Each number is 128 + 24 x the weight over its row's rms, rounded and kept within 0 to 255. Layers, rows and columns count from 0. The size above them is the row's rms in percent of the matrix's.

# layer 4 MLP up, 320x128, rms 0.165, rows 90-107, columns 0-127
size [ 91  89  93  90  93  82  90  95 107  87 113  84 112 104  93  87 103 103]
[[125 105 136 152 158 167 110 145 126 108 103 129 165 122 181 113 165 115 136 127 192  93 135 124 106 163 135 105 151 126 137 126 116  93 159 134 155  61 133 147 105 115 101  93 115 132  88 128 132  93 158 121 102 139 110 130 132 120 133 108 134 105 122 132 139 111 141 102 183 104 139 140 130 135 121 113 142 140 200  90 143 122  81 129 145 181 144 115 109 136 130 136 138  77 133 160 108 132 130 131 120 118 109 155 154 139 160 115 144 164 145 136 146 107 104 118 144 141 133 172 132 162 113 135 120  68 123 133]
 [178 115 135 133 112 100 165 130 142 146 130 150 116 149  69 124 131 102 135 101 147 152 127 118 133 135 117 145 165  97 101 107 120 170 116 126 134 149 110 140 109  89 118 152 141 112 117 167 109 130 166 132  69 112 148  90 144 128  98 167 175 135 157 139 128 135 134 158 118 108 107 133 148  87 129 150 111 174 124 167 118 141  99 115  78 160 139  84 115 158 115 146 103 136 114 120  89 125 164 123 122 148 136 158 123  92 127  95 149 103 127 122 161 110 100 134 130  84 112 103 144 138 140  74 112  96 111 107]
 [131 125 124  76  61 141 131 112 124 129 131 135 169 146 113 172 119 169 134 104 135 129  97 129  96 111  73 170 122 143 138 132  88 133 150 121 144 112 102  98 153 118  98 125 146 112 149 160 144 122 141 143 134 148 104 159 103  93 101 153 119 116 144 115 147 103 115 110  91 155 127 116 143 142 104 127 151 102 142  73 138 102 147 127 102 102 125 145  86 133 132 127 145 145 142 127 138 127 118 138 140 141 147 110 129 122 173 164 123  98 144 109 155 136 158 148 160  97 139 144 102 134 169 187 130 103 204 137]
 [114 152  94 116 163 107 170 138 123 110  70 134 157 118 135 138 155 180 141 112 119 157 120 141 135 112 114 120 153 156 114 115 135 138 101 139 154 142 132 103 155 145 122 127 143 152 112 170 148 151 184 128 173 114 129  63 123 132 168 125 113 151 134 144 127 158 133 130 124  82  83 142 128 128 105 139  90 113  97 141 188  97  95 130 160 137 134 113 113 129 142 110 104 147 143  90 188  86 122 136 129  96 126 118 101 156  81 116 106 158 114 128 101 144 152 129  93 115 114 113 125 148 154 136 121 123 121 112]
 [112 108 123 159  77 112 127 111  97  89 155 144 154 129 103 120 141 137  87 112  98 124 136 142 183  53 113 126 156 122 121  98 138 121 116 139 124 130 108 160 131 137 119 110 175 161 153 138  83  98 152 163 165 133 109 124 100 138 185 144 115 114 151 106 145 154 143  84 115 168 131 120 122 128 177 131 147 130 144  94 114 100 132 112  97 130 135  84 101 105 136 178 137  99 134 141 114 119 112 149 156 103 148 131 117 144 117 108 152 134 133 135 138 112  76 152 139 158 149 152 125 154 136 137 161 129 162 135]
 [153 130 144 123 130 130 124 122 155 168 152 111 200 133 119  75 112 153 111 140 108 130 112 102  89 126 172 137 144 102 128 141  97 134 120 143 142 136 106 108 111 127 153 135 124 138 100  91 167 128 124 127 147 127 120 121 154 116 116 198 178 104 125  89 134 113 113 145 170  81 184 104 149 148 127 121 105 130 109 119 122 155 150 133 140 106 135 122 123 122 123 195  84 108 101 163 117 135 123 105 118 105 153 160 111 135 104 111 165  93 112 126  83 107 128 130 119 125 101 149  94 126 163 155 141 121 156 112]
 [135 121 120 120 104 134 123 178 131 140  99 106 113 113 152 135 105 108  79 117 110 140 153  94 120 148 104 145 134 139  96 155  97 145 159 127  90 130 124 100 140 122 142 141 100 161 126 108 128 108 108 149 124  99 127 121 141 100 142 136  65 121 126 135 136 138 125 105 207 173 129 146 120 134 127 178 148 117 169 140 112 187 153 103  98 125 100 144 149 114 111 168 121  98 113 152 114 141 130 130 105 156 145 104 113 127 114 124  92 157 100 108 142 124 131 129 163 102 127 176  91 156  95 106 104 111 154 181]
 [ 89 111 134 138  97 114 140 147 142 125 165 118 102 150 113 137 127  95 143 123 100 174 133 131 118 104 116 191 117 135 133 112 136 113 146 100 113 115 136 108 122 129 124 152 137 128 162 145 123 133 136 143 200 160  80 165 171 146 126 124  95 161 129 147 102  98 105 141 121 120 127 126 140 127 147 127 157  75 138 102 120 103 161  94  97 137 119 111  73 146 131 130 156 168 148 131  88 144 158 137 139  89 100 108 115 187 101 122 124 125 134 134 122  93  89 141 165 141 109 139 157 111 166 108 132  97 147  99]
 [ 50 103 117  99 141 140 139 152 115 135 102 143 132 148 158 182  92 138  97 107 123 100 128 130 164 137 117  97 143 133 137  95 119 115 153 156 108 158 124  95 121  92 111 125 119 168  65 127  93  98 107  99 145 123 113 110 120 144 173 138 143 100 102 142 149 146 130 130 122 117 131 144 101  93 114 157 106  99 121 116 123 134  89 158 141 120  93 139 103  72 104 137 102 131 100 109 104 138 141 114 127 177 156 132 114 116 114 138 124 154 128 142 115 103 184 103 168 124 113 128 138 161 162 152 156 123 129 150]
 [118 155 187 141 110 107 149 184 131 142 124 141 121 135 139 155 179 141 103 112 144 111 108 152 134 136 162 109 137 102  94 149 111 123  99 113 124 132 134 142 114 156 114 133 138 127 123 119 126 140 110  72 124 109 109 133  83 138 113 112 114 125 121 168 189 167 108 122 156 110 115 125 133 145 119 167 126 109 163 163 120 146 129 121  98 107 132 127 168 161  96 109 148  94 106 146 172 125 113 139 121  98 175 143 103 153 117 144 135 133 109 140 129  93 202 118 166 124  98 126 109 107 101 124 152 113  79 154]
 [115 109 106 124 175 145 118 145 181 162 127 118 128  92 102  67 108 147 139 102 118 148 111 133 140 162 138 140 139  97 139 118 134 124 109 185 151 125  85 163 125  89 180 159 119 136  95 140 135 147 166 142 165 117 115  80 169  80 139 133 115 149 136 121  90 131 118 137 115 115 137 110 157 120 106 128  86  94 146 119 105 150 154 123 140 106  83 157 106 164 126 121 133  97 137  98 115 144 119 153 101 167 148 143 134 147 124  50 134 127 141 132 121 126 122 137 121 129 139 147  88 134 149 146 128 130 114 119]
 [144 145 141 128 147 103 149 104 109 133 176 113  90 149 140 142 131 127 171 138 136 118 129 128 156 145 112 149 143 116 101 125 101 143 109 152 163 135 127 134 140 119 110 165 133 145 137 111 143 127 120 101 148  82 149 155 166 117  97 134 162  64  98 100 135 159 170 138 124 128 101 104 126 137  93 161  73 126 138 161 128 141 127 120 116 144 173 114 143  99 163 130 118 150 150  58 133 146 117 120 146 147 115  67 132 134 158 137 113 142 132  82 170 130 177 133 130 116 107 119 115  95 129 110 105 104 158 172]
 [130 142 144 160 107 146 112 122 131 117  86 140 149 132 123 126  86 142  93 109  88 176 119 108 109 129 159 118 139 130 161  89 136 146 117 148 128 135 126 144 125 100 109 142 126 155  89 112 130 170  93 106 121 119 135 136 109 121 135 145 111 132 112 138 105 111  68 121  91 125 159 127 130 153  96 133 156 183 120  90 134 123 124 136  85 125 135 163  92 129 140 181 156 126 137 119 153 151 183 133 117 159 167 130 143 176 131 104 131  97 114 132 164 136 126 142 182 140  90 169  76 122 144 102 130 114 105 161]
 [129 138 123 102 157 119 107 109 118 139 167 148 146 129 147 159 114 169 144 136 147 117 151  84 161 134 106 109 106 100  74 148 108 123 156  56 124 126 133 140 128  99 114 111  93 157 101 181 151 107 119 123  96 127  82 145 123 141 157 146 116 175 156 115 104 135 102 128 109 134  91 115 136 139 114 159  88 144 159 136 172 127 120 128 119  61  92 116 132 118 144 136 144 150 179  89 133 126 151 100 127 139 129  97 149 134 110 119 107 159 173 132 111 117  97 116 167 144 124 165 128 135 112 137 118 135 112 134]
 [147 121 101 125  90 125 126 140 111  54 127 125 134 146 123 101 148 110 176 131 127 143 105 176  83 132 142 106 157 133 159 102 154  99 154 120 104 150 143 124 167 140 159 171 170 140 158 126 140 154 115 121 136 107 176 108 128 135 169 121 147 131 143 152 175 166 112 140 138 141 115  75 125 119 111 111 166  98 149 160 138 106 131 127 186 137 134 183 131 135 136 134 102 127 117 122 146 168 106 137  81 134 121 124 113 163 139 122 111 117 137  83 123 111 135 152 119 138 144 111 154  95 137 143  93 105 152 123]
 [138 187 120 137 126 106  89  81 138 121 118 174 102 164 136 119  99 127 112 116 116  96 151 184 112 105 104 142 127 146 150 129  65 138 136 146 135 111 100 108 131 149 122 139 100 148 165 114 143 121 146 105 133 101 134 118 141 147 142 113 164 171 157 119 167 130 112 144 103 124 115 127 170 131 124 153 153  98 102 111 125 134 120 136 104 157  40 146 106 160 141 117 127 122 163 148 136 147 135 116 123 116  84 159 119 111 133 124 130 109 121 152 154 107 129  92 130 143 139  83 139 153 104 139  98 155 165 160]
 [120 139 191 131 118 127 133  99 132 140 122 142 126 119 134 104 123 144 155 135  99 151 119 101 133 130 112 145  92 139 131 127 155 106  65 141 166 117 156 124 133 113  99 141 118 157  94 153  75 132 137  97  76 121 158 117  95 130  71 142 123 158 155 168 133  95 140 170 111 131  92 127 146 110  70  96 127 154 114 139 122 114 118 139 123 111 106 121 151  76 133 101 115 140  86  97 135 112 127 144 156 155 130 132 137 121 149 118 161 134 158 156 162 124 147 121 164 117  95 128 143 125 122  64 112 140 125  87]
 [101 105  95 141  98 136 162  86 128 128 152 141 109 115 112 124  74 179 161 137  94 101 112 126 153 120 137  96 146 111  93  90 176 129  95 150 122 125 105 123 140 108 117 112 145  87 145  73 122 130 116 174 140 173 169 126 102 123 165 121 105 112 126 128 114 137 139 153 128 137 149 151 102 122 136 151 126 104 146 143 111  60 126 162 133  83 123 155 146 101 103 114 155 167 115 153 103 145 109 109 120 143 160 102 126 113 144 138 148 118 165 142 147 107 153 137 102  76 141 134 163 128 123 154 130 137 110 138]]
# layer 4 MLP down (transposed), 320x128, rms 0.198, rows 90-107, columns 0-127
size [109  88  92  98  94  90  90  95 106  84 110 108 113 102  98 100  95 103]
[[129 118 136 130 129 151 122 118 172 114  90 107 115 144 146 128 133 127 110 135  93 113 120 102 130 118 151 116 114  94 175 132  69 135 111 143  98 106 127 100 171  99 137 158 189 158 163 108 165 184 146 101 177 148 160 134 134 125 107 115  99 118  93 117 194 120  89 112 103 116 107  99 180 150 133  96 121 137 104 125 142 118  89 157 158 121 119 131 116 157 141 145 141 108 117 112 146 129 155 100 132 159 146 135 120 115 150 105  96 134 115 147 110 119 125 119 154 117 147 128 125 127 166 109 109 110 164  84]
 [132 107 143 145 159 160 120 123 150 132  69  76 133 102 113 158 113 145 131 116 127 139 107  92 118 144 123 111 117  99 108  93  87 113  83 124 123 134 148  79 107 101 115 153 160 112 124  62 167 130 105 159 113 106  77 161  96 134 110 125 131 147 111 144 151 137 134 111 109 121 150 139 112 149 122 126 178  94 105  76 130 158  92 149 155 120  95 146 129 104 105 128 129 115 132 142 177 153 103 158 136 164 149 151 127 122 136 123 115 155 130 112 147 119 114  86 121 122 138 117 137 100 114 148 138  94 180 126]
 [125 116 127 114 149  97 134 172 118 121 108 150 140 130 141 132 145 139  98 121 109 130 159  92 118  97  95 139 145 126 144 168 106  95 134 155 148 102 136 169  99  99 119  94 110 130 137 141 135 126 122 161 154  95 116 107 136 111 124 108 130 150 132 135 135 153 162 113  99 122 152 184 126 140  97 144  70 160 123 142 119 133 119 138 136 146 132 145  97  89 131 107  84 143  76 146 177 136 153 128 145 130 161 135 116 117 124 112 152 163 159 105  93  63  92 143 132 146 104  92 147 114 109 122 133 135  49 141]
 [113 137  74 141 117 129 132 111 152 129 115 126 132 157 159 126 133 160 125 101 136 151 134 168 149 171 116 124 115 141 132 140 165 136 129 128 114 115  98 104 124 144 108 155 153 156 152 144 112 170 138 153  91 160 146 133 115 110 165 119 150 168 168 152  89 107 140 140 113  83 114 128 116 104 140 117 115 150 137 120 100  97 122 101 101 136 128 116 174 127 148 150 106 111 103  66 140 133 123 129 122 102  92 104 155  40 149 124 116 124  81 161 108 132 126 151 125 170 132 149 147 119 172 164 116 162 133 130]
 [128 103 145 138 139  88 119 180 113 123  84 139  92 119 124  96 119 148 190 159 145 172 152 121 166 170 150 169 169 100 106  97 126 127 147 121 104 167 114 105 134 172 147 111 121  74 140 109 166 131  78 125 111 148 151 157 133 141  91  97 127 142 134 129 165 111 110 114  93 149 145 122 155 146 150 140 120 163 144 127 100 134 127 111 122  93 105 142 144 118 121 152  99 145 126 133 125 155 106  96 118 111 142 133 111  99 102 133 132  76 145 132 135 134 114 119 122 137  79 141  85 131 133 174 120 132 136 142]
 [117 122 144  97 106  89 140 106 130 112 131 119 144 130 137 150 112  86 165 123 122 148 180  70  92 157 139  93 108 115 124 100 116 148 140 150 125 145 177 121 147  90 144 147 106  93 127 134  70 129 148 111 150 183 115 142 127 157 111  85 110 143 132 129 119 121 133 103 130 133 107 126 138  95 144 128 102 155  78 132 111 103 130  93 126 119 188 124  87 138 151  75 139 136 182 137 123 116 120 111 124 105 124 129 130 104 118  89 130 133  93  95 159 153 106 125 106 155 123  87 136 115 125 105 165 113 156 136]
 [125 113  83  93 128  94 172 128 129 121  98 132 160 128 119 156 109 128 175 179 138 128 102 153  98 136 156 103 134 152 150  98 138 106 109 114 173 134 105 152 158 111 135 160 130 146 111 155 122 186 112 117 103 141 122  77 121 106 127 113 127 134 130 128 155 143 142 171 118 144  54 122 147 119 125  87 139 126 116 153 119 121 158 138 166 115 138 128 121 142 129 111  90  99 110 112  85 147 102 167 152 161 151 120 165 149 134 153 124 114 131 115 131 143 105 144 114 107 133 104  95 160 119 150  69 132  97 104]
 [113 154 112 154 133  75 132 121 109 143 139 160 128 113  69 151 164 143 114 135 157 167 130 133 116 105 137 157  96 124 101 156 114  77 111 156 157 118 110 142 105 138 155 139 159 130 196  99 135 111 129 163 100 137 129 164 174 110 106 178 135 127 148 150  74 119 104 129 109 147 174 132 120 143 117 122 145 103 151 151 120 139 125 144 125 146 113 136 112 112 117 167 134 127 158 185 100  87  92 143 135 101 115 135 119 149 130 132 149 142  99  96 146 124  90 133 119 132 147 134 145  96 133 145 112 122  81 156]
 [114 139 114 105  94 155 139 140 143  77 132 152 156 183 137 128 111 138  86  79 103  84 133 137 124 132 107 120 132 139 121 149 124 143 133 155 137  99 146 121 149 169 118 130 190 128 125 125 171 154 130 179 131 147  87 119 132 114 140 115 115 177 129 160 138 104 122 114 124 159 127  86 113 113 139 103  84 115 142 165 139 160 115 182 129 166 106 166 102 116 146 140 130 114  97 114 146 141 102 132 108 106 106 108 127 127 180  94  98 126 135 132 131 118 138 125 111 134 159  89 145 136 125 131 147 128 166 186]
 [163 124  84  95 119 146 146 122 127 158 135 122  99 107  85 122 142 174 122 133  74 170 114 110 110 161 126 124 176 174 131 125 132 123 140 124 104 175 132 109 121 163 103 106 157 115  72 151 168 126 135 122 157 106 119 122 111 117 125 100 108 124  84 132 142 157 138 129 146  97 137 126 133  82 178  76 128 109 137 132 138 168 132 132 135 112 122 118 125 115 117 152 131 108 112 166 170 110 118 130 147 142 113 116 167 107 156 134 105 134 168 108 134  72  84  96 137 124 123 111 129 135 163 141 128 139 174 135]
 [140 120 120 136 153 104 124 126 153 121 177 142 139 107  98 154 151 188 147 147 112 102  99 149 123 165 126 167 103 116 121 141 119 122  95 181 146 111 107 154 108 116 163 122 127 113  87 128 148 118 124 162 104 146 138 136 112 104 155 173 163 134 127 126 124 136 117 134 108 102 132 134 166 101 179 108  63 130 151 134 140 144 106  88 149 132 119 150 114 123 107 135 105 103  98  88 118 142 131 150 124 151 120 145  96 161  95 112 159 131 145 131 138 137  70 153 114 113 132 119 129 146 138 117  98 183  62 126]
 [114 166 155 180 100 119 129 132 139 130 108 161 135 146 185 111  98 138 104 101 135 108 119 117 143 135 154 180 125 103 138 151 152 142 118 164 120 162 156  90 112  89  86 114 111 147 174 123 149 154 130 132 164 112 146 129  95 143  92 163 114 159 105 136 137 121  85 144 113 163 145 124  85 116 133 142 171 133 141 112 124 141 106 148 106 118 122 134 150 121 150 148 145 108 139  44 127 131 186 113 136 118 164 161 117 156 144 166 127 140 129 146  99 152 156 144 114 113 125 120 123 118 164 120 121 112 136 128]
 [151 160 159 163 102 122 130 127 134 175 113 121 129 135 120 123  99 123 113  91 112 106 124 155 184 168 154 176 144 154 158 140 138 155 120 173 118 101 147 122 121 140  95  96 155 121 142 127 184 107 143 117 130 123  96 101 171 128 134 140 146 120  87 141 135 128 122 123 132 128 147 113  84  87  87 134 149 142 162 132 157 135  93 133  83 119  80 172 135 125 136 111 126 116 149 115  89 115 115 126 166 134 126 144 112 131 167 133 125 150 112 148 141 127 113 131  55 133 182 134 142 103 152 141 102 145 136 140]
 [127 125 106 143 106 142 128 139 119  95 124 126 100 116 162 105  72  98 102 132 110 114 150 114 112 118 148 130 169 162 120 111 119 129 128 139 137 124 143 103 131 200 126 137 125 131  94 121 113 103 137 132  89 146  84 111  94 111  86 118 109 147 101 137 118 135 171 158 146 103 129 127 134 103 172 133 173  98 119  93 117 167 117 150 129 119 116 123 100 184 147 101 121 122 124 198 134 127  96 134 131 101 180 163 128 145  96 162 150 110 171 119  88 121 146 127 118 142 118 111 127  82  92 121 150 138 132 147]
 [130 135 119 136 149 128 163 187 167 135 110 135 137 111 125 128 160 113 158 108 174 101 143 119  94 169 128  99  88 141 135 144  95 163 132 122 126 108 123 107 121 123  95 134 102 174 134 104 121 109  95 140  97 155 120 128 102 156 123 181  84 104 171 129  68 124 129 130 145 117 144 163 121 153 147 139 100 117 136 121 104 118 100  98  97  91 122 156 144 110 169 134 125 109 147 121 127  71 145  79 136  97 115 149 123  86 125 141 151 170 143 148  86 133 128 126 126 125 130 132 129  75 128 117 124 113 157 112]
 [183 156 145 142 140 145 179 107 140 141 116  63 157  83  99 145 176  82 142 116 141 189 128 137 103 102 144 108 107 118 136 106 154 143 150 136 128 112 101 140  98 103 123 118 165 185 130 120 148 113 149 166 134 124 115 166 143 139 160 102  76 104 138 122 115 137 128 123 122 109 120 116 191 137 140 171 152 129 122 112  96 120 153 161 112 144 144 111 155 120 105  96 103 124  97 129 120 110 127 114  93 125 115 136  95 113 144 123 110 128 124 126 147 122 120  80 138 119  82 117 143 125 159 134 102 129 132 117]
 [135  94 132 118 118 186 103 108 151 119 157 109 143 138 152 139 168 121 112 128 110 132 114  86 180  85 119 122 101 125 113 130  91 161 132 107 174 170 125 138 107 135  98 111 155 107 115 131 133 143  88 127  87  58 104 141  98  84 115 132 133 128 134  96 149 145 109 108 114 121 124 169  97 145 137 116 150 119 121 172 144 156  83 148 112 135 123 110  98 144  94 132 111 146 104 167 124 129 162 132 175 112 143 150  83 164 159 152 142  93  98 110 144 130 129 120 149 140 114 111 123 133  92 140 141 114 139 144]
 [165 104 136 139 150 134 129 131  87 149 133 129 151  97 122 121 117 176 168 110 143 138 124 118 122  91 105 169  97 131  76 145 144 138 132 158 123 135 121 109  88  79 115 121 156 150 139 113 162 176 128 113 107 135 144 116 109 143 132 111 153 122 119 130  90 142 123 140 123 118 129 127  60 126 125 118 121 125 154 152 129 108 124 144 148 116 137 132  89 122 133 115 163 136 147 191 151 155 102 160  64 120 156 115 143  93  94 117 178 108 170 129 146 125 148 155 129 139 179 108 126 108 138 140 111 173  96 150]]
# layer 4 MLP gate, 320x128, rms 0.154, rows 91-108, columns 0-127
size [103 100 111 108  94  96 103 104  98 103  95 103 112 103  99 102  99 112]
[[ 99 154 139 162 145 115 144 105 156 126 135 127 135 157 167 159 144 103 121 150 146 122 110 141 137 144 105 118 126 124 144  93 123 110 146  80 106 127 139 159 117 139 103 130 122 171  77 148 108 177  97 113 114 120 157 123 130 168 136 146 151  86 129 117 166 146 158 155 114 158 104 193 130 101 148 122 124 130 148 166  89 138 106 146 131 104 129 118 151 168  86 141 101 127 162 143 177 153 149 125 175 164  98 147 143 145 119 137 175 136 113 129 132 116 154 123 113 164 130 115 113 144  85 126 123 147  80 138]
 [155  80 126 126 151  86  79 133 114  70 171 140 147 152 125 103 120  89 119 105 123 125 136 137 140 131 152 146 128 157 143 121 137 168 110 119 155 103 130 163 106 102 125 101 183 134 133 117 116 122  92  88 158 174 138 140 120 102 116 156 115 112 124 112 135 152 165 134 169  81 141 140  94 128 112 131 116 169 144 149  99 122 147  80 111 109 101 113 117 132 135 151 150 142 128 163  98 115 132 117 123 131 180 127 100 130 102 165 141 114 145  68 113 126 140 161 132 172 131 126 115 127 132 141 150  94  91 142]
 [107 142  92 114 101 122 142  99 140 122 152 145 152 148 145 100 126 123 147 134 135 108 128 158 100 100  68 160 129  90 126 158 130 149 145 145 140 123  82  69 131 156 150 148 142 169 167 135 146 161 140 143 150 162 100 102 113 140 158 109 143 168 121 141 115 117 160 119 105  97 130 105 108 138 120 140 129 162 129 149  84 163 119 118 184 145 131 132 105 144 146 106 129 141 144 124 173 148 133 164 110  90  93 143 123  77 153 136 110 105  95 129  81 125 120 118 129 118  92 127 135 126 137 176 157 149 155 156]
 [143 128 148  92 111 175 148 139 174 142 152 175 155 123 134 130 148 152  95 155  55 167 112 124 153 163  94 138 120 116 133 118 181 151  72 136 140 112 111 129 152 114 134 126 121 131 119 117 131 133 157 152 124 133 109 167 105 132 117  99 126 149 129 123  91 142 153 172 149 130 105 135 112 133 135 161 148 137 102 149 112 155 148 102 134 158 149  87 110 130 114 144 151 121 109 142 132 149 167 139 175 115 135 130 109 129 153  80 120 121 153 163  99 165 137 115  74  94 127 117 165 109 130 107 118 140 122 169]
 [132 149 128 107 115 108  74 120 132 107 121 161 109 139 150 138 114 108 136 112 130  97 111 152 152  73 137 101 106 131 121 160 140  76 105 142 124 140 123  96 138 143 155 135 109 171 134 156 109 168  88 137 136  88 132 144  79 134 104 112 128 152 134 113 136 122  63 176  95 145  67 116 122 124 111 132 158 129 118 114 125 157 122  90 145 144 126 110 121 115 111 143  93 152  94 129 150 121 126 146  95 130 115 108 131 161 111 132 101 183 146 180 112  97 144 114 152 147 116 120 155 102 155 100  97 123 160 148]
 [152 106 124 187 132 137 126 117 146 136 115 139 120 123 109 181 158 147 127 131 159  88 143 105 106 121  90 109 127 106 134 136 108 113  94 115  89 182 123 100  98 135 118 100 113  99 185 123 166 132 175 151 102 168 114 149 144 116 156 117 115 171 105 114 136 153 142 106 145 141 152 158 113 126 146 139 127 132 155 129 116 114  90 166 142 114 155 167 162 117  76 141 131 160 135 147 157  95 136  75 153 125 131 153 116 141 107 128 128 111 142 154 133  74 112 116 151 167 118 160 121 104 104 107 131 146 131 109]
 [110 138 120 127 135 150 162 137 145 140 134 159  71 114  79 142 185 141 109 117 103 161 141 147 118 150 147 139  93 158  91 125 131  99 148 153 137  93 105 124  99 107 146 146 115  80 142 119  81 112 120 148 160 143 138 165 130  93 114 130 131 178 125 160 107 111  78  82  92 164 128 112 108 143 137 142 144 129 166 137 137 149 162 172 107 153 144 132 119 101 162 182 127 134 142 139 132 121 114 107 127 127 105  99 112 118  95  98 139  95 101 122 145 133 146  97 154 127 128 140 170 136 124 129 124  79 122 113]
 [101 138 110 111 148 115 134 163 131 109 125 136  82  98 108 123 118 124 155 148 104 122 175  91 159 132  91 130 156  93  98 100 138  93 151 137 105 170 159  63 113 142 105  99  71 130 152  84 115 136 118 150 135 141 122 134 122 146 138 159 141 167 135  86 136 127 129 123 157 123 131 150  95 111 119 114 155 190 125 129 124 133 140 133 133 128 134 140 141 130 182 159 162 107 124 123 107 105 117 138 161  92 166  96 111 151 140  92 143 111 100 156 127 114 174 113 134 129 126 164 118  94 151 114 136 151 123 165]
 [128 147 132 167  84 118 118  98 119  88 124 127 120 134  89 163 127 161 108 149 171 106 110 132 158 160 145 114 143  88 155 135 112 130 140  96 161 128 154 131 122 110 104 123  95 113 116 139 113 104  97  94 126 163 169 132 100  93 150 142 137 127 161 136 109 135 119 119  88 143  90 155 137 148  80 104 123 102 128 175 133 110 111 144 117 118 116 163 136 208 146 116 156 163 108 117 140 135 131 129 109 144 144 117 122 130 104 132 157 134 162 124 133 164 157 124 173  96  94 146 127 148 100 153 163 134  80 110]
 [114  80 137 146 128 138 112 109 138 159  78 153  97 160 169 139 104 125 126  88 137 125 153  82 118 142  97 100 136 144 153 101 113 152 136 136 138 106 159 152 143 156 174 147 129 150 161 134 122 107 127 133 192 115 135 112 171 132 105 128 122 145 106 110 113 143 105 159 131 124 126  90 130 136 122 146 125 128 119 167 112 150  94 177  97 108 164 124 115 137  78 161 113 102 138  81 159 129 172 144 139 112  78 116 116 132 144 118 128 170 100 107 127 126 157 100 116 117 155 159 122 106 130  85 128 139  93 121]
 [ 95 136 156 179 136 147 141 134 141 118 108 125 101 173 141 138  85  90 102 114 151 118 150 110 126 112 114 127 111 148 141 151 126 140 146 130 111 119 147 136 101  83 102 114 112 173 155 101  97 173  94 141 138  86 134  81 130 147 107 147 144 140  90 116 162 116 118 139 132 119 120 154 105 129 147 132 173 110 177 126 128 157 122 119 104 161 113 106 131 135 170 157 135 136 127  81 110 104 171 165 130 147 148 154 111 138 141 164 104 172 117 156 116 165 136 134 122 107 127 171 110 164 136 100 157  88 139  94]
 [133 110 154 125 139 116 117 148 201 131  97 141 117 167 141 155 142 131 141 161  99  91 119 142 117 145 134 148  92 123 142 185 181 123 126 142 103 107 140 132 144 169 172 127 157 144  91 107 101 148 154 112 145 142 185 123 196 119 147 138 103 151 143 133 107 153 166 131 111 153 106 141 132 121 124 116 181 131 125 100 117 127 153  94 152 108 146 126 173 161 147 124 117 109 145  90 151 161 121 109 128 166 157 123 111 117 110 124 117 124 100 168 148 135  87 112 108 102 130 149 133 111 116 121 160 130 111 123]
 [141 140 146  92 144 111 126  89 104  99 129 127 133 142 151 133 114 159 149  98 172 165 129 109 151 173 138 158 142 117 142 140 111 122 136 134 120 129 119 155 124 115 132 136 120 154 124 137 136  63  98 153  92 138 123 101 106 128 115 155  88 129 157 162 117  89 183 124 128 107 120 130 142 147 110 147 118 136 173 128  93 142 124 109 137 101  92  95  77 147 160 145 167 123 140 121 159 104 136  98 181 164 182 118 146 126  93 111 132 157 127 134 117 124 159 141 112 120 116 143 177  92 135 103 164 145  91 149]
 [109 143 115 133 110 135 148 154  91 106 113 114 101 108 129 131 100 119 121 155  70 112 134 167 146 126 135 142 127 138 137 130 168 138 117 130 119 120 141 135 170  87 154 119 149 113 124 114 116 145 124  95 165 155 132 130 182 147 116  97 149 129 102  95 150 138 135 143 119 140 105  84  78 153 123 124 112 138  96 150 143 163 167 147 147 119 140 105 128 154 124  98  71 162 119 133 160 130 125 150 121 145 107  73  89 144 134 128 104 120  64 151 124  88 134 120 104 121 119 105 113 198  86 140 155 113 113 146]
 [126 170 132 142  90 105 111 124  87 131 100 160 128 125 142 107  65 132 104 145 129 138 129  99  94 110 124 148 169 104 128 146 104  92  99 140 134 166 133 147 151 141 141 120 127 119  97 112 140 137  99  52  78 151 160  90 133 111 113 144 153  99 123 120 139 124 136 131 127 158 141 108 155 135 130  77 152  86 114 147 108 173 124 136  88 104 113 105  96 159 121 169 131 104 165 116 120 137 117 117 135 109 152 121 125 124  97 116 138 163 124 138 149 106 133 116 147 104 154 110 154 112 102 117 101  90  94 174]
 [102  99 100 113 141  96 140  89 150  98 130 152 113 133 146 174 116  88  97 155 147 160 121 165 155 140 156 133 107 100 171 170 161 115 110 132 136 112  89 175 119 159 148 110  94 141 125 138 169 150 130 177 133  95 119 113 144 124 103 118  84 123 114 117 120 139  97 130 129 155  93 154 148 101 108 136 151 148 133 129  92 135 131 151 113 152 132 160 158 145 119 136 162 135 153 139 188 125 109 148 126 125  88 148  87 132 101 129 122 136 133 149  90 101 122 116 132 164 128  95 151 146 148 155 131  89 143 166]
 [108 122 137 126 141 142 142 121 126 121  99  85  64 145  87  87  89 154 172 119 160 141  93 123 122 107 142 120 155 138 172 126 140 129 101 125 103 131 144 127 162 125 128 128 115 155 177 101 165 180 112 122 156 139 169 166 106 134 116 132 122 142 109 104 110 137 167 163 125  89 110 112  98 113 107 110 119 155 136 155 110 154 116 128 157 126 161 116 111 141 127  94 118  99 136 114 100 137 127  82 118 131 115 153  77 152 128 118  75 106 126 189 112 117 127 126 114 147 139 148 175 106 149 140 112 133 110 150]
 [146 128 139 106 110 114  98 124 137 119 135 169 115 129 113 140  94 110 114 134 168 134 106  97 173  68 139 155  61 142 137 139 140 133 164 124 138 124 115 141 161 122 111  84 117 108 126 152 141  67 122 110 124  93 182 128 128 156 114 129 110 121 155 151 135 118 149  96  98 145  77 141 116 132 123 143  95 117 125 161 127 126 140 170 153 166 120 131 165 137 131 135  97 134 139 123 128 130 136 113 161 112 103 126 116 141 142 138 116 107 163 119  69  92 143 174 140 142 139 167 142 113  97  71 138  93 135 156]]